config.toml
num_attention_heads = 8
head_dim = 64
positions = "rope"
init_std_o = 0.0273
beta1 = 0.93
max_grad_norm = 1.0
batch_tokens = [65536, 131072, 196608]
Each number is 128 + 24 x the weight over its row's rms, rounded and kept within 0 to 255. Layers, rows and columns count from 0. Numbers have three digits each. The size before them is the row's rms in percent of the matrix's.

# up: layer 3 MLP up, 1024x256, rms 0.345, rows 430-529, columns 0-63
# down: layer 3 MLP down (transposed), 1024x256, rms 0.117, rows 430-529, columns 0-63
up430 093:118130125129113112153151108113173136160085162139153126124135133101101109102117131106109170132130187121105113088144158132143102123121088138159112133130131113120120128105065114139190121108114125
down430 098:115179156134153125077103126140104164108137177113117135153168160134134127145170110117137137133178137157146120087142161081131156138112144143139130114123117167106125130143100163094128133102167160
up431 096:123161137105150136135109104124148093138108106139134106142128176136098144151099117148088066143154136117121133135121126172112148139114146152114119114128128142115114145149103116160119113169147112
down431 104:112112121112130121114135148137117137130135101143108145174145150143108126146144118132143181178152130104129125104146183164110105107102106139133122156119129125135164117055152090116139120112146158
up432 092:141135118101184137124165128148146157097179161124115123133083143097129088132136136127181123128102118096155099114106121135111151141067147121160110142104155093110141139120109133118150111169172167
down432 097:131170163119094117137104159109136111127146117114129121112128162145141054153130134122128103136122120134095129106128151087105123109065165153106156142130133152112142130106142162114126114115117126
up433 105:127104160148094114106143117107128127150104150124108151228161122114079119134147137094137134190122199115146142148143124143122130104108129156099101123131140132131108117131107117147138080135133166
down433 103:169118130127128146162128140124128114117142118120083150158140121128127143113125131158102137165191156144146098127133131107137121097078169140115110126173154103106144148122102142158156095106099123
up434 101:155144150153178069154133159118131136159170130136144131084158146106133110121109082116079093167109143163148101150141116125126138123139141108132128119120097149122117126118121150113149134154097166
down434 101:151130118120094135137104125123172150148110146176102113121125136091085082121108131150145131137107116126160135181106152153131159138131132089138125108163106129099145143141114102091121128116112144
up435 094:140093119126127181147145121121148145131104096138116127161115135111162139125143137080143128121091136125127103142169095147125103123144148146134172101188178137130114148139134129138123105150132125
down435 096:128109095126135120106122142150098133152133120124120096098084134065156116159151088072152124150158111113111093119126123121108127107173169114170124115192090112124130150140154125111126130138106132
up436 097:127162097117118143111117121127110117164121139159140135131062155147106116118120082115135111148095118140126104130138142118146124108125109083128140134104172127147160125112140112139165100118165064
down436 099:139150162159132155175096155156164120133101147130188152085110156125121184072141124171111146137153113140137107105143139142122137156107152147146133156139121131114156089080141101112116154097098105
up437 097:093120084138131117142132136097131121157100169121089100124097143154145150158091138119123107182137149137177127129147128125175128163144155105162131115109166107121134112174137108139098133097126141
down437 097:169138159122145135112136154145103134158180126169137120104165136140142122093150143186126149132113109122117165159147104165106129148153139103111160149100131112167133128106107153135180140168116125
up438 106:088055100162110062081133170179145106156104125188090129159101122116111127093101130087150088142151133113108146162170134163161140129113124102104171120117144114132130167106124149129150116102144098
down438 102:118128160138138123144118181047160150153150151121156141180142153114119127109145104114107108166147174131091099167103109112111152089096129135115136127098094144128151096115117104131142114124118122
up439 108:106133144063153125068158124135153144145149167136107140128078131147164131156105116166132141087129097136141097120142126147164147159137102088118110135097110144141107126127167122150132123148194127
down439 101:183103159147086102132105152078131073135114131158118173094082159120126162121133123114140136113142146111082123113104131148142126180162175112120118087112149137177087108094087119135108123095142106
up440 097:097160128143114133100146076136086147135137132146103171142114152088123114120135126128172108123110110182104144120160135116115159151093149176139077143148155100128132123143150123111146148143163103
down440 099:123105138119107137133105164105138104138122127136144150154159170116085148110105118129135150119107096125129093147113098078122147128109137125165126112138136134093147132105109128146062098112135117
up441 098:137111136154133089088135124113099160099145082146144116182091118120061125117108140139135141166166151104150141149128150086095132111172111120143167133126153129143127125128149133135074118107135131
down441 095:110142118130186173132079111092168168129168101134132144158143116171086161133144113106114112140095103133089163151081108142115129109144150121123094125173148128099169142157131121138154152101158131
up442 098:163114141123132140113172134116113118146071116116095138133109121144150118122092092133147148139173171136157132100162128148111144162117147104139119143124106154108155164132135090122150188141097101
down442 097:098147078133140128143130099118143111111157118141095160096147117113182146104123055116110151109153154144115147127126141076140118113102135109175129163168101120125168130170154118156126097123110140
up443 098:150154143103145098166132102136124154170114081159149103106113130122141108122096164151135136138178170198116104117150127172109164134144150143189128112139137154127140136159128139115136086104164154
down443 099:126135102152137107116116122143173095150117129120124137098173124115135162157135134114100133164139111101114104131163129068142169163122144095128151114091149132162116092146121141061121100098106129
up444 099:129118123141149137103203083131070155120136125118102076082093136120125154107156104065139128160119162181133158116096153104147142120094109082127142167088169155152111119113158130108104128162107112
down444 100:171121143133159128139145136184113051153149135124122125126131120123156112103157156104151130127111120138084126118113126117125119125123131134175148132135126091100130128115134112116113122116111161
up445 099:113136114130135138114133091109107132136104116154139123118114122128151129126077121147143120146134124068146113154112134136116118113147136103105121143149146148103072131161125127095065133118129110
down445 099:118129080128158108089155117150095135123102085094150149129121183136153143126159114105141110156138069133135068144125132112079148113163139129157115099085146132127095121137119115163072173105112123
up446 098:151134119106123156106134093065118150143152156095128099174148116170122131107128159164177154133167116109145124121104131074102134130167142128075147128170126164112126123137133129145120144155141080
down446 099:124129143132130135177138120148136133123149147111139145115152147156104131138117145087156104122157109073127162206084158108109101076150102135125119131171129155101096150119131143121096131125131152
up447 096:134144142104158098148156119173078114134094126096131160127163130125129112149136109128129093106161135110118120141132129118060134135136125119113099106107121131146115068125140117158095118130133157
down447 101:097155110130167138128148108135113135148105125133133139114189145153116125161141097137158090090104122127113108157122086104139121114145180109097103117124101143136146087116139150141075099124171140
up448 107:127127129100169136142106144127151124137152147139146151115096153143077111126158145144121122100128131144167123143159113146133139122116143073137074104170111082143103147168145110140120089108155117
down448 105:111126147141134146108128118155072104120162123138123164113085123072168128136112128141125108140128085106112133153101086109113114081133149133116101073167147105138126113153117128152119065108128148
up449 109:112176138129144130119103106102107136107084120169103105150140113159126124127117122148139110081108127137159128112111135104117134130129085139113137098115142105114141133103138165163147123122098161
down449 106:111152104113155131104131112169131150139125130137137147103155098101146168115086148151102109117083110105119135123122131118098155146146138111099120124100155135132146139158106171165111106139142153
up450 098:117181157105169133111122116161137161100124096165115116124100151153116130147144128130155150138116109127160120130146113120133134179138107124129109139092169121130134144162147175164137124117148121
down450 093:134166125093094165136068237141124140143147114166121144120121130113107107108138180112133156148148133144112148107106176138166114086140158117148161129155107158114105137135122137153091152140124127
up451 102:100133169155144122112091168107120148141152141155145121114189114133159093160156118116140140120140170089082120124140101100129146119126123111159119176128118125134108096131115174056106114146110077
down451 106:172137115124124148114116104185162121105131124128130111099106171143157174098172110143123135118138169094129109120126146075102111115140104118178145142122125119127119121122123131121089111126096173
up452 093:102122166170112047108141128153122100120094124126124127093108143122152108133124161107170137117163121093122069149142143128160154141139149141109157190148149144150091124087148109111126114116111137
down452 093:150110110133119157195176103095139121129099086125125166120136143145117095131119091144161134118140076114125151112151127115131098130166139118162100135133149114143120141118131130108095157129106107
up453 102:164113141132148119141129085150135142144156131157098054163112162152104130101147144081153150142088174180156165114104128122128132138123107136105114107105136129112139100152167093143123108140101108
down453 101:114114091134111147115115138111106102119165140110162116160128149131114133121149151110170097093090125118100139186106135101095142150178122127104108108128138160123153113126157099147128128153113144
up454 107:122121147140132115117148134134123131096105160123117153128110099092109122151133158135118102081104130130158114136130116140136127135172127141102138124107113133133141114125144099127137115133115139
down454 106:097114133137103153104138133134139114130103188111177133152139123104134107122151126126152118144093112145120137175128124082118116109141154115167161158123093117132140128112147138113141115173145125
up455 091:176154146121117110153118126103114099093105143060123137174127146105081106101117104142094078132090127124104141157148102149127147150096140117126142175115155122165164114103150129141122155122158145
down455 094:107096141083134139131161128083117128123128129136108126121124116165157100146112168145143096150120110117128118133086133072082112127122139119070137124108161130129117139149158141109155133121128101
up456 098:102152101101104110092132126145114133111145158161094102129089136078145104133109158114130158126188136113128144141108119152156153124148147131164138120136130125170116144131124134137135117151130166
down456 099:111173123122136129167144121110195127077164136129155144125127110141149135137084079175130115130102144134123161141166127141124137133154179130142158100148112104124119128160116094132114164154141157
up457 106:131138110122124130116104117126126091130102124098139125150113139124122061166155110124166163131177180159108121129127121125125156141107160163122143143138139154083117135134128116116140096120135148
down457 102:123116131071094101149127160156128167100133149128131131139160144127152092104125128155164150090126107158115138133124131150125141119122130111099140112166140114121136143142149096133142136104109162
up458 104:127155097095114087119081113093150126073116130094103103123124131090112090104107142137085129142146173138161093101115158114151147126127122093128119123111146144171098135182107072143133119134129121
down458 103:137101130121128127107133134153090132157142141116090138156088118169098165101163079078110113168090123126127130113131128135123133140084148107131092091135130131096180132109151132101122097189152162
up459 095:148063112102108130132164131146134105099153149129147101102130142133119145125112113136146123103133150115125083127103130127123123120149126139057097149119103136131130108170112100152123133160145121
down459 097:136136105136157113080078149111151164103137069167117120097104080151134105138121130099132132110107162110164159101082128125127106153089165141126145162085083175146143136119101095103132114123127093
up460 102:119160151137082130121140111184120102143104140121117126135150115133115160120124117114124118095141132118119137143101162114127091161122076137181175106136137130118102154119094125136083157141095119
down460 103:144115105116133117133154123122158133115129129120166150127200177151140150144162128128101155121095122118115123157138149167111124119151098095091162150145170138116131129104102150111083157121139138
up461 107:134111107120151108100143147077146111148157125110113110131118125133102181117138134137112143102151140158179164148097106158105130181137125144118123142136134107089119112025077075103127108087104129
down461 105:133138133129133154120135120113114100138160079128132148107140059101090147130142118114108164109128143091122130119140138132146094124169112150138141186141112171094149137113150169118121089132097128
up462 090:145100144169150147151163155087204126120147150117162153140163131116136154138140115129119176127145105140103133116123137165116137129110131126143159113106107128169123153108121099067141105133143173
down462 097:083121174137125092120116126116109152129114118180091090120129131145108126080117114079113175118159123148157142130148149109112168096122152174145094144130154135149163113092169103147069141094163114
up463 095:057114131089137182110169095102122184180122134105126091135159115173134157147121110112110143145155151129163112132135137149149186128088122132112186124115151133106180101145157129121101126105113121
down463 094:202170128144107103153141163143127091142107143151124126128109158122145141142087122161128124110104067118115107186117146164142148165119128117147138108119118106157115127111142089134171156115141123
up464 111:098123096097132089145115167139145112116157154154114130128145127152145158150133116149124155087118110124105119155118142126134145151135127113080110157088109157108180185135110104169134144136111099
down464 100:089152120110111151099142094114150101125156165140143113162113144156154108153102137111102155109135127103112098130116145150126119099107110133161116119089128134111153168119091107131077116093140121
up465 093:141161091139099185139155111118109129157157072118159139146112113114102089123144104158121121106122134096122130100121113134174078160144184129152142071130134161117119115122113101153135134125137131
down465 095:089076140135119089144118164137115123147105109124113098139173119131116159075187115135150167104080111156125125107133122128143168105134144112145136134183139132150097075130149110182169156138163146
up466 089:111138120104098166131191163143097156168127142137128119144126126132097112090119116123115088139124132148159123101138153145131134142158135137161170126120138091132117128100188137154114107165161106
down466 095:113128140134129143137099111096161120140095146144107127156127128123104125104119155172125136088131166110115114133131174112136102102142133079142083139131130158176136136139133150108143111116132112
up467 097:109100124148149145101095139145105111133139151136112101144150144128154137161123122123186154100121159134126127143142140136128139173152131118135102125185114152103164153079115144108123112156176159
down467 097:118138089108130118110121101124091153155117119147154125125098152149133107080139111140082095116132100136133082119128156181120156168116171110119099154119092139104105141122162101139128072137083115
up468 098:128078146135132154165164121133130157125115137117091099095174111109122170115097131140133131088164122112159146129134117137103152087109132130100113080101124152133127084100150111088148139174140113
down468 100:142147113135113114134158126119136093160188147123146110111154135115158147133173097152153152145162092113110080111096099111117130129118156121127096084144102114156164134119100183119129136111117138
up469 106:161127142124093154149135125100129135173112108119115113146151104125108139133109124136149081085135152117135144083101133107157150170127124114083137132101112082140114119127100140092129156136106117
down469 105:144145130111134098142141119140131142144134148099124148199163133104133112139135155147128063123103115059151099158125118125141148158149115131096108135137175088122136097107149112091160126080108143
up470 097:135101103132120130143186164120171142143090107125125157095110127129143152144162180168133100144136158114175091122128116122158107150149127136128090135162132131099129132155146109126120136093153140
down470 099:129149093086126151097096122123133101147133128159126139161088127081088159115141115132098137122119122102148116097157143149128185111161124133161132174142137123117120126076151119127116153139139158
up471 100:128144061099153134122104160113147132164125121123088132195144115117093142102153115174152076136151100114131075095144166127130140110151155173176164175142108142166106085124146139158142105148117146
down471 097:122137095144091132123142116116161100099126123106103148108135139179128131152109156179118099137066118086107098149065171124180141151147104105107123136144144119144131132154174159122132151069124130
up472 100:162144124102147183119097112111079090145200164166082144076107147174144134164102140114122160099145153168103127147137126145124135148142150140105088152121141122130135109114136083117130145140158127
down472 096:122105066117137102095094130133100103123175120138095175149115119132102148125122142123130116168127108101145143181144140135140125110092148105144096137144125139134136141112103161136107112131149158
up473 089:100133187151105117118132126143155100122146086120113148143128093116138123137153106150118115084114111117121160133099098144145157164150169152154140153145143096138123112148125126128196109141081120
down473 096:118117108115098099106140142104131133145132143081127141120168133134158121134126147110167128124117142123111128132139163140132139136120098110152141082116133131135114149118126146140145136139109112
up474 100:083133104087143131153117103119186156096086116151124154109118131111137130182110116161139124111095160120139115096104113165137186144130181137136109126174150135150128105146143139131150167131123129
down474 099:152125170127133131130096156143078120124123124111089090141128115125110146170137130110093102148184078133107122118123101112134149136084165110146147096077132135121099098156149139129119114137167143
up475 098:181123136093113143130125164158040133158132158145127117134134116091151154115134154136110141102126143157136115155123123200168118119140137122114126127140131177111137124169140159099105110123140145
down475 096:122124099099105122118161152127156136102124142127136116159139145115131139078092134140119120102127111110143128160120080173143133108155127068157094117157112148126154124155100150114132139117100125
up476 101:130070075121150107080144105106142105141129172135112176154149113084171152156091119125145121125121139142169070131135135134121164115120135144151106104135139108130124129117093095132091137147086113
down476 101:183182149106116150121136122163077170153124127104140111096115143125179096113165141104186128131118120143102072180132127162100136097135142151127119129124164083136179162142137131157104099153105084
up477 105:129104153100125140136115116107129148153143157128100107087142144130115172146139126121130156110113100129160133117115129097081117122175138148112135148165090116105142131075111176105090188122103142
down477 104:140135123140119140154143105141143132126131146130165146105145066153128150137142090119195115155114145125061141146129132134115141073134118119132089150119150133129113138143122133113119082122119131
up478 104:114126122139163101099109141175155113123117124125088105102175113130140117146105138153119105149145111115182141085151088152071167110149125100145139089104116138096124202119113077120147148096100150
down478 111:166157152147143129144162119154091174161119120177087090106153150110119110151151141152123129105124135131155185129127166147095118116136128132129098076100087111149086167077107100122122103096098077
up479 097:140163141142124134073101163118143121166135103116121100127105185126117120115131128144128132113128122137171100111126119165119108096158149130154139110085056171130128062106156144097131129122116146
down479 100:129130131137143130139170122159094104144117118153173107153131108119116113191117108103144122126101107152133106143106144145124149151131110158143124114128095169085153150111106093152123118126081131
up480 098:112108151128171127120101153188109100131137090113146146134068106134138134142108138135160158127126105131137139145136103139122179140137097181118152122138085109133105128139136111123159121128131105
down480 098:109107118111091145103152121128114145141123120106133116141171143117131139111090115116153126117119105139132127143165122127142128093165109134107169105119133072108149144173123133173076138141101104
up481 105:144144115125140134115170117117190100069148128135114118118151145165102134134105165130145122108113130168119092148152110151088169109149086120141161165176136126092118130099123125093131119120092144
down481 097:083142111091092124162116129114128084174148150141135137156115126096127149103130146151134135149150137115133106160139096134117132092122083124139152121148121117143109125103119104100090116122113152
up482 094:128129153140165108134125109083131134153092141089134103137166144108126109127117149161102145164154131125163111137097165072146122083154145115118136116129134135153151107128113166121152108147136177
down482 099:133138131106142126199126130162112108115112140123154128112158125154129097125128148159109112179145116153094148124140099157078108097129131133178147077135115099144134132110112113130089126129133097
up483 091:172161108168074171153140133155121126130111089126147130152152105111131143145124145092094094130090121106158075123124111143124203150081103123134135136148176137078122131140133114119105141124102137
down483 097:105103091102125128123134129115088113132154154123144099137107161125104163132178138093155131134109109152160150111110134129115117085090163148174102150134103106089096165148160144101111111165147136
up484 102:098127146146129087098125098150121127122123133119125126140104100176106101127107151118131073120144093111133087119132080110126095180111104156102100141109136132130111095116113148115098113133116161
down484 100:144129106131190133156124104136131148090133128130155133146159164095097100101168127145149113141125056118127111137147092119134131118116131140122115069103133156133155099111126122162114104147115156
up485 088:133146171111100154106127104103118131123135124137126092191125136148109147140085120096112147127078127103134154078100120170092163126127139086124124127133113133119110146154126140130083105182123136
down485 097:135099130133132144141109127123159141106144112124125162145106116112140153130137157143065158126102131150143136123126119118133159099134102145112132149139134197116149130176140110092160137089109123
up486 094:123097116071127152122143070126118155077144174155129112127093186122109164104145166174096097167151110136089138124077104123111102136125149148173152133117140156118101112163122138128122131124123117
down486 105:146153119169125105107140151164102137132126155097143140174105163113133101131156166138089129144146114124120148138129154122118105147114137118115121122129153103127143158139133126128148133119180138
up487 089:098131152103141156136142104124122143161101065093077092130122103155111134107099115095128145116128144184151111103099105142128090138112129120124127122117154160154134167171125124154128110125102101
down487 091:176145155152101108153155118160110083104149152092145105121065120175167147123109157120135158150146149128101120133145131143137088108105105088139149118139100083131091156153131118150104185106104128
up488 100:135079128133134119142100119129101113148145173131135097093126108113108097106141158119122132100132099083103127089077105122112158161156149106124146160125081140159154160166158157154114144119175106
down488 099:122145130144124117059102140121126167129151162121099107132148131120092111136138103125134084133113104114174126096156077154134213123111105127089114112127146118137142039114152155144127129102118155
up489 100:085097138090094143117156126114142107146136154097133089117132130154164138162116128133143110155138135104158167154088138180100109166151145158092122132152117108136125058149137088114186126121094120
down489 101:108138130149104119093138118099126153118115192131124103167176124124126133140167136109160087162122119102116126115125130094149113094091131126088148103130108091150098107103152126182116170087102141
up490 102:156091096120097120145139129159157131086120125150100126145117171100166100103137122131125162103140142141144108147142177122143125120122124130136096092132074097165121114143130085150114153141139122
down490 100:097135147148085113104131131137113133132123117118150130135165144130145129144154127115098098127097146137138114092157156137133095122158097131160128115129131064129121131156175109159140065142106149
up491 101:146122125177099145136144134131130147093106123114099119087148178114187145131175132115117152085124142146109151146138111105109121136092123123154127142103152125119096090120109144103130086192098128
down491 105:097116115120095163095122104134136108143131133135130098102111096159170119131158108138092120127161143141121095138173136137081094083102170152128133083150079146118119134087156147142170145146112152
up492 099:178084132110096140134167154130124149124039134188112117139143117071120153125113142107131127131126099140134075131093136132130178158137151126118173153093116117075137150158140152098146135174076116
down492 100:137109108102122132103143101125158122173092140120121089137170142113136119163141140112118148093117103127117131166111110145092161117132117128068159153135076108116133122117145121061139125085118109
up493 092:139086109107110116163131132152141125133116074081128109128116125165113100144129101119130128102113152145145109179109144141128133092123147128121103111135090129134147135107143146117142147123135127
down493 103:110120161122129128106115082122128152128089110140128140132104089130151111142136129099151100111119141122098162159133110179138145101102076128160116114145112114096199089112106175156109146131158105
up494 101:123163120166111158114095145121146086132143158140127155117135127140145105155143127106086154114142131158088146132154118089140144143110142133136106149173109170154103088130110147132119102136144129
down494 098:196083130124135146135124173130066098132102118125111188128111174109128147141165157116108118104102106164122111087135137103158112159118128137146106106128126117112132082133152126112160135105085131
up495 090:144133120115162140123131104088144136141124119124154163122132091127125130126142155131114106140153151149136102116144106086140133092139100111114112120112128157117156157154142127133132141096101107
down495 095:172143131141126112108108096137148148142131126140170125148129132101145104149072138105093133171140148154151103095131104099137084177128135182137111063088087147121169142155123143153088116125117123
up496 091:154131112122102123130100148091109069097150146095086122138139152110145145157137108157160102123115135127122097131146135140133085158146137144117153171110106084124127187129126113113126124121106133
down496 094:097112157191161105112176155125132164119117141143150159138164124170114145119146126173112141152118179115099142162147124164157123114151124128134176166142155136095159174103127150124130136146156141
up497 091:134119138140111127160160114110163133123120141095109142168112154097095148107120140115155144101088184115095088104082127137106114138122073099118138116130136136141105128128150128142118118217101121
down497 095:143144151151165149127075186128142129167135102130145173104125108100155156111160135138127157122178104146092121131146142091126133165153118141137144134134163129122123127134120142146139148100144126
up498 102:131142134093103157117146106149094167157126111155137129128127139126128137104122150108126125129115137127127112084173108180118111139137131150146141140119130094104130160145140166133095152179160155
down498 097:120138100166143119097145167096142135112145101127093135109109103135180103101129107092124157157145108103098133145118118149137136178119107115109102132170098187157119138117128065139156126157092130
up499 093:125119170139124142127127112129113134156145140154129088121131153096147134118127124137141157101101151107119145105167144114092139131119137092124157158133089167151175157150100147087148146123103152
down499 096:151152124090138119147112101113113130120109121157110128142112122131144119155100156126111101138151115129120104181109161150101171096140143137134139143128149119126139136116168132131161158139101157
up500 103:139104120094109120116141146117155137191113165149143117079153107144140118116135091114127124115118163128099170110130152151107098142129154114128103119147133052153098100081119143122121132141071144
down500 103:124072160129122183128164149098126110114152118131108130127115125177122137119116137101126164130146146109142181148137154142130106098143135139140161080121142106176118119126147147085111131123110125
up501 100:114086156129089134121153146157118088133087118127151089134122149101127180097107120134139100122179158136135103148141129076090144108087183102100144165126136151113170109111114096129148100159102113
down501 103:132163122132122172176136127156143080134122092122107070113128165122137117120189116112105109107116166072119124168120141134080139122146122144067133142133146133151127190107143115087143109149119100
up502 107:108147134138084171125134102103106079091080128073108155160103137211134165105130125148137109131122126137139103156101133124142126144148158120102157134170095186143173142139128131071108166114098070
down502 105:145111111130148147096109153170157146145105112116144140151116115162127145119173076121159142123145139143115165147167118100140137113164138157143083181096144125143117107138107115128154137087069127
up503 103:120116179125114149130160124157143162130115120103122096146137108111104063159152127179122147152124105145129160181128129084144099132170128111099118113185110143153147089062156133131108163105102084
down503 098:095137099170138113133127101127120103134165100145123117118096109177115120161116126151135158099096130158094118130097130145128131137155128125122156137086169185128118113127116122106126147125111120
up504 103:116161127158122137136131097157098155114131080125133132116133115122096089118095104175156136139100158125138110085113131117145121102082123157109114167119134141143125146099104141143086134158131167
down504 105:148129165168189133147130138140120155113162112129175140148100096151130154168159106111191083134083168146077143146131158102110138158137133117148131143100141145144145131099158115150089136142148148
up505 109:129108134119105121105148132151116135161117114130163094107079106137109116147154101083148129108157111119120152129133089139135165128124118139113153133118145154122103121117119090092107130106161125
down505 108:133123093177142095112094164133096136150118123137103116140124195111117161108139113109156159150134129078111107136146125105165126132121122104141116077117102151173114163131105110136122153124125114
up506 102:133103154167093155101101122091079148159159128148128109132130142114148139127138154190099103124140117177146129129144085094118150084129124132171117128097123084157132182112138131110142163108090151
down506 096:094128103128132149155137106166141146145135106122118110102190112089176138159105105144116137108114095122139098130115138119123166118140110122132128093158166122121142174113145182142130127129124147
up507 097:124168169111143104070124098089127147132133125113162141109124116152141120121153098104133145146141114109154096112117107174098155113161141074125124141126102170088113119126120108138128107092136161
down507 095:115105074142141133167138147123138078116146113117099130126112122134128143138163113106124130128126128131170120153151111135152161102167140112120099130149125153120097062056129099119143138119135111
up508 098:115113147143155087124122139137112128096162120078153145142151153094100124140115163106132135086117138182112092142071099185096158141137113176123119145161068118136146139107157128112108107146151147
down508 103:120132105116122113153161128178106137115108096104112143127115149123147166094161136088098127133131112142133174135125086193091156114149156166134117109144110162152121130108134079132133117106109110
up509 104:135143126137134123115153143128097123168121162097146135161118133143085120140146097096129130154127073176142120097141113134115113148095118088180134177087137108092126139145138112131156130128120148
down509 102:144118097093098175125126106155154174104105161128144122129135073167138132177108147158165146166122133137160109135084118157124102105120163109146167168139119123128123122115143144102142130134154146
up510 094:117155149127082111140132158116139137160140110111086111127085152141116142129116103120123115149148145099141107132156177156146130147099086124090121099102119154136126195146095116148134143120110113
down510 096:152103118110137128097133056157150178060094122138149116105170124165112111124123151128150139123099136109067099125171118137111117112138115155109154112114141066138134121120160151144119155121136127
up511 088:092123179109145123140133078154099145114118123142126156106132121172107160120116129141133144099118136152139139166174121120147159169182134112159135138120121110178127153112153141112165130197146155
down511 094:067112131166132172144118140067148110170096099133162121087154170133146106115125148136098129160152144137104140130141127120146100135138167147201088052147164089097139082192160102120135146106122156
up512 101:127122149101106142163107124130122106162120132151138087113119120119092126106132156118143124135134124096118102088168165139122134158155129131089093161118143126151147160146118140139128115142130096
down512 105:116119126099116119117146090140138115194126146150111133145161153138094125129082108096153148103100142123146150170159165118110164156128147128123079152140106154139137101131130117109132091141132124
up513 098:135125130087132113109100133126126142085117103098083137154095116100166072156174149113104113127136103147132121134113162143136114153144184144097153160128137130101131109134113164105117171164136088
down513 095:154117145162137110141082135099111117119118156093160140133137133061134090119156152095137105109113150173105162116132159122093093116125154133107128118114151119101098113111125144144170139134094126
up514 097:122124099143132135096133117152104136100135128079102138130101148166121083157157126166070122158147123121127077116105125129156166130173121141102126137119151127110129125120209156106168108074127096
down514 096:128141099143180093110088121123106146094155112128118117123152139140159114132142098127125124135136112101139136141146111097091116123152123132112087107151130147065162144120119150118156113165125122
up515 095:099119138163153158075092136116105168120093118136135135167080144149146171121109106082127148091136146142171125142108090130153151112119121152153085193126135131177140087133106119135158109127136135
down515 100:169142099159138125098135115148137089148146111143110120080120193114129164117119143119114174134090095118122131163130144105195094124154121184105134094141162127167138141137116101114128145127097096
up516 105:130140092145127126111118136144114154149123132102140071149130121115115154152137192166158085144166118120109121141144170130152130175143137110124103134137143155113139147160130096104110116116160116
down516 104:121139125119127148142130092153125083092133147092158088127151153142146128111117114115046102117172107167137089104139148087141135122145112098111136106136156089101143158172080125088135158136122143
up517 100:144114105116120149163143092146132092128141143140097119129144096147146167109112106123128152081143132125109075085150094176137098098098143094103106142122077124113157146122108112184132117087134174
down517 099:123123144131090117106075135121157147197128120143088104151105144107086117142161084127097158108172169147132114112126131111146112119115177151127151151175146102129129110129143108088167160155144122
up518 109:137120121116125131127166112148129103139107135132136145094123110171117163095149136120087113154157132146111131111165085126127108160128133127086107103125156165135105126153074084146099109112124161
down518 101:140151134122134095119123139143109138144118109146175116136097126110112114122127121170108098126156153116119152142090139121132092139125133114112155153153123128085137138136125118111131110140092136
up519 098:103059127100113104112149136132153149145177123117108074092136121090126177180104144139145090172135124137189106154130109134118119103121090180114154142117128152139150166095164136106154173168152127
down519 099:120161125167130122143140122096094167094123132109088045141129120126125163138133082144137140113108125111164117117084111122141127147143083182114137132188117098102112154126121128124124137191182137
up520 102:130141104094147150129120136148126138102104153115115153086141156131131116121108126145150139118106149090112137093123106144124137160118148135152147136128155151123145096158111145159136164130104107
down520 095:107138133160112125119125129107132154160173155170074116130121125122193135132126116143129058092074122118130168141135088122146127131105104096156135145145154150143140139090119086128157121136090165
up521 102:123134127094179136099152111139124114145130163104095099129136153115087173139155103103124089112151113152146114146190176119078126118170122097153114159129148119134108135118138164145156116189197139
down521 106:136100158085087137126140128082116125120090121121119169120108163092129114107104177160091091157089097127139072120115103145119137136092078125096089137140152117089126116176129143130102135111146115
up522 099:113131146135157108134120129127109090094107154112133133086151134112106117158135127118145118128132062105156098133168107142139151133146143110093128115113144153118121106166115149102142105135132129
down522 094:119132146114106109120176130109114143080140136145139120105141149098108152105121135135174151119110105104154186140138147145134116154158111107165105126162118112119143144109133150159113117126142160
up523 102:157116159121109136154150171116129115128121141093136115136126154152153115136125116111092134130144108137156114148143122095117105116104154125140105151113110129151120145151160134143152172133138110
down523 102:158109144136111153091175102171106124129149162115106150171152114121146045150165141136143120145152148149108124122121130157121081134139118130180114104150129117136111143140117141119085116148119135
up524 105:140135140152115090137073131090095154110119129112137127108164101131127132155138127133125157067130135155133097153129159113137147165124130156125118149089143140142133089102180114126133096112127161
down524 103:118122129121140132117133130115151149145131163139103181135137115172169094161100120108096102074143101130127131109133108114143181165114177126124100114119117148113102130114109122115106146164160124
up525 105:080091106138107124127085118131125121100143132119075112115089162158155097156139164091133157112130145129140127154086128133099061122139152122109118094158116120129122099124124120163134129153106144
down525 098:186132169107138148140106132115069125121142085140128071149069130118129113138103161170144125108188169155144173123127115112126118103126068091123155100113126171137088136148143142075150112127135124
up526 099:162115089128135156103122105097119117148177125131199145121110111112078146133148139110100146113101133135110098123122148124131110172098108124160133173117145136100138129132094091117111159123068099
down526 101:126139128079089137121136147135134098153154140139117175156152151138099124073121099153164169091149068125098118107155162132132099136077135160140140112134103147088149134132077130111153129177081129
up527 098:113158110169136101114173125091117140132112091080146192139147126116126138155090117090124114162144110142174103135142072139134071112117116103153115181114129127143165127171166143172159129145104129
down527 101:097135092143162137159150113108147129106120130123142118108143106102119127123121118120144167169136127147113165126129131098133101082153173120157164144139122153118126106102199162157148134113122131
up528 096:157106163128135108150114096114120113150157148094138111125077132118102103136102165172101097161124118147067115105150122148154120141142087128073135154157110146130136119092109110149131096099095117
down528 099:128112114124111130138149147128101088129091097089142117129081144131141152098114148123124106158149145115131093116163115144158100105102089158133129139151136122147117116131147114104166133128149134
up529 105:112113105120108126154108094100109109119096118113154136119111120121111150175099112126114110127138112117172124179123100141192148074120098161112153103141116128072136173178125120117109101149124097
down529 100:105133130186122126083117139161124126201155108140114166127140106124084149150138112130153125170116132125111155095126099120135105142111187109142145122126087101144111100110124126145142130105134117